{"head_dim": 128, "d_mlp": 2048, "norm": "layernorm", "norm_place": "pre", "norm_eps": 1e-05, "positions": "learned", "qk_norm": false, "attn_scale": 0.0884, "init_std_o": 0.0312, "init_std_up": 0.0312, "lr_mult_up": 1.07, "schedule": "wsd", "decay_fraction": 0.786, "final_lr_fraction": 0.0, "seq_len": 384}
Each number is 500 + 50 x the weight over the matrix's rms, rounded and kept within 0 to 999. Layers, rows and columns count from 0. Numbers have three digits each.

# layer 2 MLP up, 2048x256, rms 0.0411, rows 920-1019, columns 192-255
480526537539434463504578480505512501518593521425443457542456520557502613469554539463476633504528501437536463475542453462471505472553512477523484457567466396472503438451482533460496457568525459
567419524555547588409502492436477501530619595564526503574441545494394507645509462526503596518558467471440437453483520492379525611476427560580553511554561435591509478466459546502465538536585500
460413472504473361547566407464599469628486498537577436453510575585571480632508677337486468602523531525510464525483518464455580460484430394547529565477477463518606460440452566442457573509493512
515499480647513461462543470545465540501530481531556561536512459459503512526559482539544533502472541557395465572503483573550500450459526375486463479542524527559436456484558515505491503492504513
529515466599482496550568469460455545537428477526476501428436565476433452470408550492486598535520560584450587510483368576485388500456545544529506392487585510591492508455504489408542479530518508
573452503398420455380522599530512488468493520453520470536496559441482418623481472476407521615583505490522583448482415423408458478507492549494522574424513507446516471591532496379564519385552440
566512423458485556431529555581472491481544462478440564500401496496513546503429486396460523453553504471475490498435453464463488570413544592579506533519533506528515598457524524538500512437479492
580454484519478554426512519480468574508613567499443424532446556530488528426539446444559597543673544504596530575476476440469450559488460409425387529508405492505455458506495510424573452539493524
534485488531507464538463516524463544544492483436527487521539421453520510534570528487548509516524509548495473497511376468522534491492488591516557474459470493456520409546484589535539478497433511
441583459465534520594461481499500457489558483511502459486497547530440455599505492536557571490477509537475435495531505528435423526526439525496537538472483503552530533460475619389384530505456572
483505483551507490468538482460481542483464490578377508536402597534369508446577496559534473400574532499489475590432476521564492462479433479388421483513547424584493421528468635590565457491462516
525486470454431442476515459520554541489484532450510495518526574504488643453439456451455527477481412557480656500419386548507536535534465428500469484568432386521463380570486495524513518519453484
627469492422469561492483470466447468550564477584532481557507459568486444537518569482553505563543519528414509587468476455585432470466505519492460446529492475538502474424468431527537579513508566
492569364507369540408433450497493537450510573536520476590462515541543505592491510455419502522521449510492505482455475519516514457472487586499494696434508563415611474526583541455406433458443464
472600503491461435530463480533457496460455564470545486533428473509500583599443587566552505497478451521427530519494513525466486539443530505570475521457504517456441465490427463458457498417502458
516550409570533462544469434484496564540471492486467428489479575547432591490464562451475552522468526484511452427484428513496554446589510494515508448552472491475573478508425606473537573503454492
507507480449454450460552585423500460449429430453475534462513533506455491502455558389458529454556491549445527526388496507532417485546492506466540483463505457571468424296486515543464431458462562
635517502463367506521443591482479500530562510621461475527551514458449500534529549384515559474471516563496516414489514436500540507400419507470620537596518410464493537448420490523622487489437581
526506486538513469483501447456591445588521603487493472518464478564417468526489546456519474505479437512448538535472481480416502447513463569523505493457474538501526455506477432530549496462524540
558539496446470463475446602564476460441517467500519470516496500639515485529511486503510497439484391527531559494475457488437478494538612458477528525478497549393531494589458450494501538556467421
507579432558483507427489447666532539514496544480558490534428519557468512544379569510416424465491521491600484470544456581523507510557555453461558610413468589556531450416559435497464455502489445
557486472556495448561550460483493544556539508537545508529501515491490415496551484432433518515427576536501495513506416512455503509500367442507449464494475518434489470432455504537430467477503419
554453443437474416426509526622491450532511560604434541518488475480475449503501509434478545435512511531540561546495530503447538486511455539431511520471574449481446518527494518431421452385432463
588445499515478497451546520584499521539495432443489507501488502602501489522398525471508474489540534474543554492459498495459469573579561478479546542469461534563527452568485452505504490441533405
480523451555532545432540526550525533563574584455463509474565575492465552453551489472423559501523596567512437497426486468480541544548393508539448533547529525462546483557479473536534569536561479
566454556430354548478470515500439530504530454570486407496449477515511538494575551466470481495517507476553538467425438442454517520587557557592361551549558560471504489388500473498482505498538483
554510518512496615471576465449507497499497466477544464517464544516483498519476578588487489500439498537449488515461591404459500516519551448487514476467443519542553481486380579495492530514593530
466394524552488511433542587553569574540490508440528472511522482591532555504426518417517463456496502491542477467507468481427471410496543517582554604530491582557525498467549549528399541477432506
630430436497543518539447534450507500461475582533507471581509469410467435531487490441481559500529533509524529463487438552497472446441460464493484542473507532524482539542467620618433494537441535
495495459474470471476567628460476523506463569521486442618409472438495539482556615517471550467508447515463552466525493524565497551484520525473491415498549486485611457448496519561563489394537538
517505531469452484427572429409524443542547521570452476607437522446432573507511473475450526526530399566580490514466450448508492472444550581421508500383540415524462370456387532541577485504603506
556467468502491535526435519481592532489454515473491447539525430339530473578535505474525559514567464599525523559475534504509551449497436391533480565438472536515521440521497544436469456458426538
503526493563479436571569480553546518437490493496599399370516621544559515506599469462578499550428536573467463458559540567558594572367423486441496461588512547515497493397405520490556382474437494
590523543562496534468461475443577594535489462542419449449396535534414546502479488523476526508476555483572581519495567487487546443484524426528467460536516564547485449440504548469515483533528583
508478436484490495485525558555499574548463560564481493509503588543465490522547519591373538457454461483406492525481508507498564524519434497506534504491492469462538410457521447570478532507518512
607510409482582487542500516445516503533465484556492513428420482509502504521516446458440486471529538525571524535578516507539542567430402599572528512564540455493538536467516590524549369501457548
575471521570506510393474528501570568514409467559387540459569570469431508470496516531481635526517526499461481499525417535452506453444483448577471524511608513564517473520469559365447579460500576
522456458547504474518556485580568503469464465456519503365499489566463449517470406504514403518508488505540511501545507539446486502446484514479486522489509478496549542455629583521525472522468494
530451495476476479437550564474479549511512505568553523481449501525488501506459470507576519519519550545456490551566504489393530618442474489510516472504509553515510508463457603457488380490570496
570570547455480579466563465418501618405426477489494472448510512466594477565485539564492495458494553547481474511439492479539564565618594440515492553514615504458565516527470529447492490493441480
513476449448483469424501517513530471512473496487446496438507515562523515466425494540531452457504468530509509473504470499496524441502546476513486622422521496423483364518553515512485519438465478
638575507554461534500465508505468474539539432401506495545513607430459543474543438508546503439589589474491585499445471460514473480489470485560506445475603464545551496544452454496532499457591592
546515547481461543444506502513441448506512408481471493464466519547486471490518503560425564556535509512531516496455436529503518398594505533497484553434495528515500407458504486406498491548552481
490562501552406454587497535547448455516463461431422445510446523530413595548532538455543547536454518537558585538493447401472488593408379540520403497454430539569496509440460563449480504457482511
468433536469530576416484575484463526596550533614559554542533517472490439506531442503468533557551572476443503471490433497505507474486561504462460555569474443516525554498466522453522569509552476
576492489477475483584460500538441605527590435600530533473505518546592533484502482514364495514517462438499571488534487466393547534449456513513485492430624437453458466475507495472450513427533414
431600469438508483464486608484520529460544469410459481436520537441502442564539524537504520520487572544433533449433507470515551569580520440508525470490482561545655473547500477463498594422500469
457500444547498562496487551522517541437487460517530506496413501549481519498433493520559524488494511494462447514533558497489503541469460415588523503549450513552458525483381492441541482479547495
516539393596535518499433495515444553502594542541549490604573584468516500468543513467493495508409505543448471565405513577424555539433360465539405555515552452545607537475448506481626506528496476
557553487627540486505512542513622499526437462546474474464376519523565492523450554411487560523527511532583543408506517469583530490492436493474467430516455493529543427465473513412541444511522447
498563464502523498388522475586464516462428456548436501469429577594418537490525499471428490534521537490500556475520502408534520508537523445539560594494503450488504479532563536474484501434568532
504483459485451527552446467549541540468529521558524448478401455522584461439453509484451472486566466561563429537451516561580501531491495482560492497524450448539453470380470475380476441481412482
449545448460455595559461362501493635530518580454556481481412459472533539441468460452520493477544554512514505512406515407494526518463503501521506516439537396477544496547486470621488493453507602
492489427437441535598419450526493545559488426534447529540476525472437486589388589442492547537571523459534457381508540483369477505529544513482480586428523516528517547484456515492534491473580486
520485555580443395475477520472456533490566485518505509539421534477488541514483487456500553520437490442447623527387469410514480523567516419526380490390534425461558506471517542532469528466525629
460525446634489471491488472418550546570513545537462476445511589607514487503489529561523576508461511490527464527511483448475634455478446481496456482463544492474547482466401626522423504490603436
629492544443407509485540527499501507506516486477441513398513450496591511468502442387485569566525560669507414621395559387440561520504420553473499588468531520453476525561556536482502449497469535
567471482462552530442367521480496474542435420523513453506511603431443481426469488418501420524489466566477592511622522456544511525456476580545468471444529479549552544534564483568513522504423541
531433498590515433433594560497430534453573494492466570493462556541473494488535421419500495495567519524505484544509405419503546482507497378463472564523445499407580393500507542518600379537512536
579409383499480496509478539523509481565519474565467533444483524461502501581529555407464579508568518508492460497494514473472495505380461553531555614483546473593562544523502566570539510425410508
434527449427507515516537562546514646510450508544465528433452479500559505451462551467366476496533509519491562540501508538507645495464522490524443502548471515480394497480432463514442365444528468
617478468471529434457516490590506440555525469497547419523509511521440454486497516514513458540552566510446524503542479523443576377523521531602493592496515515447454518522497456553489483538495514
549505441507558490474503568534505478536571482483519495447491531461466473571528468444479456554510476485536539492481532542493484502489463554495583568515429492496489469488465531439586463489551490
542429421536412469536508533530414604512614562540409434570370444537536550489450525512534520392472502484518449516556456509480486537440616457502485533473453455496529502476522419485554572482501460
534581482487527553523494500541474515521437353518386533403493556532522512528478614490536609455510440522453578562562575475493498518419416587483528530466651564527514473449538527445473411586478470
567480520497472528340518531590567547562504477522462505570508534509560490499474503418472493497542586587476526523519519529502501492432511452508449538482533396533500457453570528456552465544521563
498449514564326453467359439521496511516563437544494402529493494509532544570506524499493470528520566487587477471539624471477504541441514454469491602431470495424542459529415549535516506569498503
492501535501445463510512523534492591470479518488554554499460432574461499487540474456467536501546523585545479611434484457485490501501508493466435526493490506498494524492460472450424494409460543
530503512458418508580427540538459508473503475504506499472439511511506487554441529491552533561489550530460522568556517490523538467517524525491589568476526492520515541420555502459441457390470463
539507438549432432482571478606533551554489469608498565407524508542471517624496603548396659545495464577469509457512527535550508474374413543471469551519572465502469465508575521514401463422476552
551397442419483486493493620581492508562516544517540551519480549477487535535458564463463496404512431521513560436551540525543502496489459431458544481500595515512645557411500564552580438483576488
528484492479432524579505460465392501470522468495423514500434558581520427527543566457560512489461644530547509510503520492515482526471433548585509511576571469535525490512421455487565372428535436
480531524425564385510533432545607575499503513455581542471465465562510607551380617511456483502493563534383543492533445424535563494498529551451478559510544403577478463463515471455479483553511493
450463470496479524476474500571472472483601552495533487493505501555553437484495490500517440473517452454495539506487526594444418501514521451457555548556480474481512481510550554548524511462499415
533455442484492540421504498503511487511499585570432530471539421561506449441435510500500570531520486522474483429511428577501560504541437529499516580436590479575455496543438522483482488505470489
473463411465509491497462514426587555447505486536479448521515509599532486498536432550423523600543476529482473580463447487500511461529468519414446487475540525502497476493429491532498427467449423
534562464525495531496554455489467492410582488514468494515512458497576457523440504487437466524505484484464504516576456586498455391535457569535513497535560432518500538415468578502543606444345477
533557519495431555536464496448474487540553594523466467455587585604513501506529479442555549463505601610453448568420562610456431466383434449507515574507460473493545499418525459484398476540456547
552518522476487580451535517500638518548472513514405512451505517444503548502500546382426467537520467484512565580487549556468535430525491488546456542443543538476542464532426486546504551467471468
440405518544414590439549576513509618524491413466519489563414504548500602495589523462405568532448544459521524499431508506559607366592421495486530436490544471507419476453480442503511437502498583
567492470450437507528451535534568464463578497515504517440510589524448571528488510534542424516446464462492461568577499561516565489541481470434488508442574491493495518507526456502533452420448493
568446551490511478455486495484524530537478489378437500513560468478472460518585461498457518507507494430572502514497493474466449553503527567456475555532443481496513459503509484472376565512546511
441522454537489516460587524570454583562608599527555468500517543533537462490442514417442523474455545545435480556477436459528565468430477505517535496622463507523591552496520555516489471481532521
449580533481455502534439529485506506618546528588521483440450512531477544517489555546484546465729479529516502479445486436410417570457440551483437505490538492449505486472501491520494477560512474
462486450509533507486508544552632579512424390478532455478399481464611603417465564484469430450583525603498557626500505483615462464578556519573595486573482520490553467491509425424557547483502478
515492473473544500472535524488476503490527457556518397518500585546527440586554477488540508469491492514597498573555477417467541512458494460535547490526488431534478456515454552446528500473485573
562503441544440510496480558495552478546527492470506607457505577541434548474429642476429603508548508513474511446412510601497452465419489524495386519454463453539526509511495524539500521488495470
516470491590488453540458495546476507512511553485489515441466469463532572473503512440516494502527562550490442521421527505461521423492460495431449467526434508499485439564459577467507483460505463
651495464456468578423482553390461511468498471529517512486518596568485460603490498413493573462515502524446647488450448358393507491382493412549530525461595521437470559626517574564501509474392540
612609427467490514561422516539498503483455557443445572524434553486476512449471527475449490451525456410482542469459493544515499482492506566545589536485533496491496508481491538498433532458617531
491452454526507467606580467542551400483577534553622573566397559547578524577510613525537552529435593456353417536406583526466513610477432484482445419510528545515486473441545546532543462452564501
554513466455436488487465464538630551559456450441492436454534596424571519472498532502523473505502515471547444575526491628504525465482516400391488545360547511568618442516532452481339477483500465
546479503523459433532471547469513502514561474508367566473546525418503497514387513453512585442493600525423512496457427495446498452496581481500403536518524592490553483522484426570501507501557457
463433461493515453507549457598585530585465503437463573555555645555557550621513500507558524473504641550513529608465424516438600543453517432405384495477488476638525563637556472440455486464545474
530403468496539525513477566599463535448534434545416464485427563471471542567423554479539566600491490431508433466515543585420519596477459354524477526440576530546558503429490597393510450527605484
511605526481510446445504509484410559543497585452498515497522542486434426590505501434464500479549524559507561510497492527489497458502442461545464502554503511467463482384524607460435459440523531
441462476528477507389486519478473576565542520537502545465453528543486494517537487530452485434487491480445531530500512446368472514467510482599413540445658555518570472469480579453430414444538458
444570498495515567514544428444563500527526492545480504561527497476506468656522509430447501517568510473516486574503525574478545492469489481475470477493523517527457527474514507551510480464706554
524544571546450456534468523522530465475427592495399559471469518502492534533365567502493586487526483476510531485385430593454552575449473633464546486483512516491494548494434612500501492479422422
500504507507501473485474493533533515557527497447460524475433570491461518552492482474537505514516457475410501525439524461469574617492506471573440503432492459509491527443541477445425484502600512